config.yaml
n_layer: 25
d_model: 128
n_head: 4
n_kv_head: 4
head_dim: 32
d_mlp: 512
vocab_size: 4414
activation: "squared_relu"
norm: "layernorm"
norm_place: "pre"
norm_eps: 1e-06
positions: "rope"
rope_base: 10000.0
rope_fraction: 0.5
qk_norm: false
attn_scale: 0.247
bias: "none"
tie_embeddings: false
parallel_block: false
extras: ["some layers without attention", "paired heads", "gated attention", "a smear gate"]
init: "uniform"
init_std_qkv: 0.0389
init_std_o: 0.0055
init_std_up: 0.0389
init_std_down: 0.00275
optimizer: "adamw"
lr: 0.00225
beta1: 0.9
beta2: 0.95
weight_decay: 0.23
lr_head: 0.00495
grad_clip: 1.0
warmup_steps: 357
schedule: "wsd"
decay_fraction: 0.9
decay_shape: "linear"
final_lr_fraction: 0.02
batch_tokens: [16384, 32768, 65536, 131072]
seq_len: 512
doc_mask: false
train_tokens: 209900000
steps: 4717
dataset: "wikipedia_en"
Each number is 500 + 40 x the weight over its row's rms, rounded and kept within 0 to 999. Layers, rows and columns count from 0. Numbers have three digits each. The size before them is the row's rms in percent of the matrix's.

# layer 13 MLP up, 512x128, rms 0.103, rows 454-511, columns 0-127
083:500501516530538413506507474499517535515491518507567446489462487486560567475505486476490529469507501583475523499481448440513572491469513487520455513480518448493536550497483453478438541451567462506511431490512525496471464486435530490386417384492568506555505555511547476456507542536482493539480435497497476471511502493556506529519504616489522503532492515504550496360540530513516489541550
102:459498540467537484504495472506519577479508502515496490481516505571478459474452412482533511528529528475485490525518494485509492546469506507460507472500491476476445495482555461547457535437509496574578527404492575519499506523591458540486517555420460466481523477449501525522503553489532461573516524465414556472553520542472523430461518482574472573513581394475500474453454421537490549467488
097:512511448508498477495485546485506510472514513546502460492422442493491570478571467483502555449538542489508529482562550500484504535464465463422528496512516458510502448472504480500479476532456469532478437431420532524494568477524601426505543413478538445532576471485455481511496599468468565567482519483553522471516504521576553545476466509512472510547566490404473498566487497495449503496565
118:526485549514591424513443364511513479391588549467524453456494466489491452496452472534487415457509541500564521503496496441599505535463437493522523434535466486524512517494520479449499513540480479487512535511489485530576478527466446577479464490493483474474479587534505492485520531529530490472489544580516487508473508499457540519547481538475588440502489494535434539470528495511466506527536
107:475528515552527431518451556474555518415522516479497541515492483505496518564524522502493483499524555529487513473471552519508477505487487464394528518457480512410466518411500461418497489428490571541574470480484548506515493485483471529506431516548522503487597462415453557500479496403530544450541474440430523513568514559479468485519463518497519530429532424491512473537561505528511505537478
123:550503539501483495497555475473568522456517473550511493483484473554477500543492464492497496457504517514559528499502457467561545441499477468490507492490492441518493466471477520498484477596482465536511376452434468563495565453516507502526558466496569468553456461542442511478524565485443402524503517564474531475507512506539511616497435544422532463519446500539556513535486465552448485444572
106:452521523480522486521466548462540496420488465490528503480547544547571491467506480607470459536549507572555464588504480386549500457484516467531489481599508523459500503464499479468481489444440575545487412489486572534537505437458472505479512521511528458520601507428482497493526549441469506491527528482476506476483492494417509493449499539463538439465529524470470537548553520498454510526491
103:509496499500504454527523473480498508531462469444502599496419491451512582502456495479409410469553552528495410424549546549529551533424506494540508527509503471489468547443503551513557463517447466506509527459518463498496454508550472525510454442547506534517507465515507490477579570518444531521498535475430411521498533497526477493526435501447550546466521485497564480551484404505512517528547
099:417499534513488462503517511427510505545519500435527493452468492499540447545538486506483524512524543464522523603502483451525481518522479482503475481468470529421425455448459422531522546529426593530528513529496439488499514499515594474500500508364519590504505485454515501507494469466524518508496505503577478408522569474491530511510509564537522494544477498574555548525432510519548514451486
113:546514540473561493507491486447471516502442516467559525456431486470511541505476441471421494522521477508511491534424459451482487528530371465438524513564516436506507539478503522477463455559472502513522513414506442477449529536531424490524499546519521562492579573471539595528536494466576548500526529501451501430492520504469505448495481545538525540491496490538499584549514500481443460472437
108:540477533492471473484473512493444498507546534381509455457430462519549516459428575514436489421529513496514561502506503362551487516464523460528526579452519483513523529513494535515481455560501493481529497479466506469457506434521535533549546505456515558541563546453515442503568499493506499497446547491504436497569531453549462479520524536549517463479450551407459509473536518480450481521488
117:495480464512558484497462502495494535504459567496552479549439453490543539575517475466422507473488498504455536474523454475508553539507459456493464524478488490513434497481476381506487455559516524526444535429436467477472468456520616529481539437490435519496563550519517453490453476417517496557474554581584522519492514394524554507533526522557481495512549522475513527481499536467517476548505
097:502494524516569465479491456483493560465490526515531446515441489564506593577426512490492518515505540494494513458489534447590491512496513497502494517471518552527450492478506427536506527470494473586571406553452533575504523517515506486487520489391498449519525529543450492501470546418514425489522566482452517473474604477492467542461458471535478537501515507496568462403524482516517551466502
102:532507498508552504476544564415501460521591525435503495511469529516495475461520522554502512420536481520534549517495500516490552506446501468486569585577452559468519453475501458483484488536513524490545532490481468551488518482496521501454486544487474567506458433457475562420571543506505516548412493442591463479506525512475490472539506525516483466492500418526458498384531448516401479533491
107:450486508455485527481454529494511494526529569481516529490477523635484492478497448456506532528514509519550441510526438404577514507523448489503559467605524462475491569497592445473499437497532502541445488508518491493534458436507524486495494414482474625543545490478492487485632474524520498511489547524483501474476512524475527525537516491454489443478513446524521447466460494519517498486434
105:523517460551538490473515541487484510434521467547531517501508507581515511527538477564498447419512503508528509570565543419535522469557479409483513476474461442565390478437511446498441442483527440500508483510458507485514576526600491527468524511487499555473518491559396482469514566447490499549530517481487488488491515460603517556495465490479493422532514467493441486534513470506496504522463
033:503377544466550471445507470413411536479506497432566516491489483572521498502474501474466512444628552557507494523452512507532567481485506476476519527526523485471459531415480461465463497520468515588513448482409533521431553524514515502463485459486472559456442496504528485481534519467507483546452526575496429485446503514520527560492478532474527533507520473485487477489476420490522485561494
097:557450540504467502519484491507477467495494506477549441498472457537540505487500490488520505487615549535474535448465494567441586490412546546478471494504514508519524531459496454535421531494479468459491422496546451477422490494452610478472482495519501560512464455481437498523491493490506453474477488511488472490511508428541538631537464543549476467461558526483478533511590558553519556511534
105:599467532468582461415480565449462496520567516497511496545406540500521522508468526502508534477535535483491526469487479541514518536480392500509563489497516478437493495526482530459470475520459526478472554540499566473434514556574478483384489485469487539499448452455465490443479467403525535496485490514436514460558521523534507487546523606545504538518487512484490475443435461508502493470537
031:534440425439512440516493487463532493439580534504612432433486463506521485516504436468500505429584534519516440519492503496573557500512471490468564492520519421476452594500491513466488521514467502593496525473487563601509499468536546520474415489499482529516506533485473495479528593431490502568450492480501472509523522478493580499492478533504499529504509414523503467480542522527480511534489
102:450509526493444512520498490525427484455480519495508532526530538573569587526518532510463515487526534489485423479490581465556518499548531521464534466431454489450493632487511444470508558509467498557527531447525474497502491499524529489462544509469460500448518418539476542450613420502460557511492479446496468495513508467517564489531456484535559561429475468523509518524473486484489524604495
104:564436568565510507504449530444502523472545492483512478527459482610509482495456448501507500466483501472508493480491458487593519503528497479451565494531479457508493473433545456494450521474422517499527492504485578495469495470561512590462456542510466503564441489519455554456557493487552537500542510576486533538455506477443506582529520529512495483435556447424529397505563461499523479479449
110:579495484430549507488472558463509489467552473581512561460484520530539470576526555479523554414477581481481522550449468428569498564479551477481510558545538493465542524446526387493467489502481542520506473497492492499468490514459579579439482483496481485432513502436496489476506482523484496452467468494568484485565475510567533513464538525530475483520455424486519460504516563494413504491527
095:491483562499508468405560548481546464434492596490506507455519518527519487435440517514530549436453507546467503460443457452522487498506464472491446464503545478443504562441549447495445507507543476559527508505496479461538527494507502545487458498499468486542415508577473506524510581489620502570449527487517503489470542540546544472569530509454525468467534500584439517423474501510494465542518
113:500526497512544396523534503497497493524459467481519486499479491524508496550518394500502401488516507557519363506599545501457510474537486437477470551552489487441506480462469512533474469548502553532546507496528555465475464502571530606549454483489542533474483543398514494522492524483549441567485502498470449519467531468522479517448506512473488448486541525494447469452515462488536581453489
114:480470446500543421506476506508494550575568498488488580505505452488494519574561475527451531540473535503523510483522468454510478513546489469424554554526473458462464494480534527540441503505493604515469456531431545478443494504507571510446421495509490502542488437451503559448497432486529460513472632522481497501456530506563491497512465518583532431510511475512469520458491411533508528470538
117:510512410531541490524481550501523474478509536408472522474511454523496444484526522508441554476525555492463491553626539433558499523459443445517522461553430501429455526496518504471413522525508512505510516491552471510464532493453482594486502517491421469563503547539406498443446465496506430538471506507532515482521564479517535610490540500489515473521522445511537537474527466531465539494502
099:496462517522514476488424507530554539412497504528511525403508484489493456494477476498472569493519501616506479489469512488448533429446503457511521494570559530420519509476538490535511487424508506513487443459487517474462500526500586542495453416545504543527426536403532551462577480514483518554435550483537452473469465501569525495470529509449544502493464482535447510505504512495516531604531
092:536480480494525417463547494512453491541470567511526546527427494474542525499487510543516536480476508486466445479446535453481496499465446466493487567431487448487493476457481490557499471539506535471431559489421449508484497478509506478543516536484523466453432526525619425541472561525557439559483549557514556443476541544503469576502498591508497535438436447524530487471537539476466548535465
116:416499549420469466428485520462535467536506491520587560515527460461495554474500499539485465518490487556541448505485504460528545433525490452429485518530549465522380551484544534501512503530468513462523512520478507495517516504590508482502481475459475537413523448511562453517523477492507396506466498492485463576509499487501521593555520523476547564493618472511432507506542529517479511526463
099:546501540533526504452523451522471499462428571451515503523523515566507480491438444506482550440576546482492501451433509484460512535464429520386469505548503521579509576437506480528516467471496598511443455425523464537489478486566505614482525525511500492492519546537507511518519500477549468480524480509545495485475519523531600470545428495474523555465492483464475449503580488545475502471489
077:484482402443494551522535516538494464532442488511518530466497496568511536525491528481548388417543498498622539538534503568409515437490489486494473500507469492532515536522443533452546529519477478505478508447531504490540540473581440516502518554479503512492473474501455497518541422406409447481498545479468452476448497548529502502473523553441512567473541514441474501478495475521480441494453
043:521453454502545455476494466464458530466518543411571505489498502534567518484438466490491483458578573517564507489446497354548556472501529407488574488505483437464480526438553453467460503487495512513473517488438554545493464468530550505450484490517544525510515483527531469461546518388490474530476501507515485503470556454503514557456491534502509565457540463536497486436494523526504530579524
036:528439482457527400485495513469432492471516546465583509486498507609551518485459471478452489421503523533534490529482516430587554500478460440443614505529494537498479531468495501510396527519437494588529489452472541528467516515511484613474478439469479512474490535488444505493527542452512510523486529511504475539483529450539483601421511550484515514480532475512479488489531481500506522515525
109:441474538573528456533515502469509460537447582449486520533460441511508541444462511491508504455576577452580501529534536493564554551508455406506535456525527360461469456485504478485540459497454499458475514512526462562558521512475462537437525554498475503499476494476493492435472557453453533478538487539535484456496531495499476524580535552499446479518527467523523509444534480565445472475478
121:487461479483550464443485512531532525460539495480503535477472502532507555507484459497464555492504482476546478567450513471511525465498527467526535469541556452534418541447486535540417529460504497648540473493537547553444561459600611473501441512515464510487521505477512457538518592490454514519467524510509444547523469465487462492461507513518523544433493494587483499467424477500529463498563
105:505495475521527440496579529479495517482512484434506512516572412504506499563429457458500544479493518495475466514506370479467520459496533426412483479437482537520446489421502521463402436506510560469526534518494489542471598430527520517518537519536473524548492528509496525565524527500490434507499491510496525520518516405513482566551487521478532585453527428489500491505485441565521518501496
125:487453490510527441510524505457433507443508508469525484489549508582527473466490485410460483456598502488523530485517495477478573447433538504460478532564558380547513513436478402537433562490466459527494476511500489516504493510449453511509462492511489558545479474472453520512498454499549474471466545487552475518494513403527482585541508528477478507461588483496472527536520540568510542499576
112:521497525510522474462441497493478549534498453479544534504441530522532538484467505487489483524506505514524429533533433532541565468498518462478491436545445494459490536497460517503462620621517462605502545428512452502503556487435508551532464449473468553580584433425451533482528471455451490455434530492524506479479489470561482450484528527505510477456482535467517544530507469548497464517446
117:469500513472491455529477540476555528487493543498513540490430489504547493459476435533481551475488501565557561391540479463523527537501429458481547548474491507530501531452461475500539427536437482523492421441476506558419524445486586512515485461481517475455547480582581523505470549513475521495476516492549541479579474518478544579485498500548485511522475441493506454509505569533415441553460
103:535498493435489488472391496440500423531496495517527511458492530546525584556483509440437536541520514571510509544517475476546506456526438471515494519491532521513507576476534372522515475502443471515517540510499450450484499535518482579446538503520503492544477518520480477444549542522527516536515478550481409454471504469523470607442535549506528486444463504485490486425508441504410463460478
095:531501504505505507436491458499492495542486524478507484466422516498478515495497485503461543555523505452515530470453492465499679493500524533511507522493513448448491471502507508538479490565501478538382454409496536554546478531526605489475465478522477545436521584469519556407538440476521528522495583505591490442507527488498503489472527504560476442484488466488456484495544487509530562485526
102:534514421468494495504514435488527436480483541433612499472465564521601508475548500435500498522473497571519485538493511512539497440504499487517507542478496488432500549482538520469526547460493495572514445478462493450528480458484506488449498440526474512559430471493536482467547578515507556559476522464543492480453481521547546590533520495550493462479527434527403451447434520493459555445543
098:505542564478467531487501454472497480530528483556523549474543524478539470488553468455510542461526492540579415574467502401523520416537535468469492555502418537480498478530513425561526496529515504495532531524403529513502478484461457519539495479524483511475491437509555489540504503438456441517492495369468471424539570490540486520547449518480457531463547498520459485476472436511443520562507
034:529465476473514440446482450373478545493547501463547515480490449537563500526438472525449520410546518502497482520480481454546523523475534476379521550572522468479458535461488517503482478535476517573554447437422523535496524488535515566421472410445483530491523528502500494484545516446520517454460544505478472510500570510481573525462451526494494522484514467589490480480444481527457509529512
108:483474487458541465507536572464510501558545481504529486476509509546498484504429477499450477476529463508507527524500504479474470474511521472514490482636534419524461478449508463537484504462484532620462533466495513590475482541492510539474513488486496495491524554450523511544520518522510482508493490476478518495534485494494563501535449516411630468502539507422553536423507412518468405451596
103:509485492483525544485536431458493522521465508514504491510447512471494457513496470538450562547525480464585493499526483501526535521473442443448492517527391486497492509473566463492506492487522584589501433428418554600481580475542493490479469541529475477455631582436486575450541496488517518472510507487442559486493539509535484448501498495531456538521523476511517470520546486477456502563468
113:585439547503554475481553541508506474469556510532559430468539512556540537503414462427496542459502545510489456494475533491496590559471543479405478527487500502495542545435504512538478506486500542511501509551441447438524446431492459529537504453505523487431552446486519508509517400506531448499494546516537420519491463497461449557446499551461545462426531504516512474532475528559489486547513
096:445522524483603488517518484502510510486513514501537537518477508621474483586471476577519484495488539521520478490540428502563484526484495456485466473527530505494488539519449436518501524505509479528541493371408475474452551488526506463553522479506496423513513452478471504525476488476487489515527517553501505497489497491484543459507470496507513564408584411558612425500479425540458452489517
112:487513524534520468469494464532474568432534490554509508522433533536497566582516462503436446494532499542463528544508592495509509506465505394518489515499497448419450505405502421507462534490564507511513456480524496485422433514488530500500476498509470497472483504502425536522610597428545500494416564500527495510511464412524516553459513522513464496460457521496517528513525467551518514523513
096:504522473539485471496470419513556514521538473529502534479517516465507551577493387474462501447506549503473524513528479478589440420515501467523552459547542555478491590470474509446524567469505543553549477472470489451502488534504579568565473532458532442537548465505546512470466557475478474519473557478449507453437495443526564536510445495565518496463421458517479455533528471469447510492466
111:574536457543464483485465529444466479525482507492496576491483480514499498524425469492528454516594501508584497437455502526540496425469530437487516539588524527453521463486491461493484552459500570501530545457467552490507463550522472465511539505522471509545472498499468580496532502456484493490437511513482534397472544465584608563451496540492495395485455497541494538491491493511405505472518
100:486488399464498430465563557471479543439500546517506494474536454473485505463444462537513481522522494525505507510518456457566512469518528469494532590512505497432444457450540508477492468455439489574469483533414514526512539522460557477506459546537437478587464524457489489542579533512587498519454475526565506521450527475518458480489490507492504493499494420464478573459570498585550570466532
096:498504542488629473442470480491503503500500490499495530529476511569527516537418507445500528444549563500520475488452532506530534514447517414443486571472485526475451509469484536498448554422486553478438467563502460588519410425477490460456521436446567516518497504478451478491570507501514533509520535529484517474539466470496479623455510508488570449500481524492468521453474509513524555510545
118:534483482511469491519464474396395509486452522490497540511473509532506432500518496487497576393557481429516508508519460502534540498500464457465564493490414499468472542526473439481470483567502529470505473465440505479496586529542534480500524511502505548507530492484469499502522604475494406524450541513543514588501544532479547506505556573567467442529492514489494535513450452486473467573423
118:473513467508595471536540507458468483481508525493489575496411485562571504485490496468509540474544531489565464501499512479520487553491505438518502533500446529501455491459517445560483479537445539469485486421424488533389480495497533576470512453428416471436547500470555457534546542502471524590419529458489526553482517543493559539482551502501542492547502500429448533499458522480445536519504
034:511425503497554386444483498451496516488548527480644558481491410513571516499418446451466540509576491583515436532447477484523528507428512450486514505544510525460495511455504420474492513514468538536499493519512573529480489507495519561468475398491477510530453477503518583511496508430477489502491502499507432477527516452545516526462486581491507498443483450474497467507508501551498495519489
087:449521472474527503531516517466445455489464516481505498512476497552520425556437503516541564471641551469479456502422518460519488570558491505456488481495474548514495537501537480545471520435505519523547479519436500500509492606485523471527541512425514461482446441509481521581509492452429459576476447497507493513441503489478527545519503499484575583549537391446512511482489449526506522516477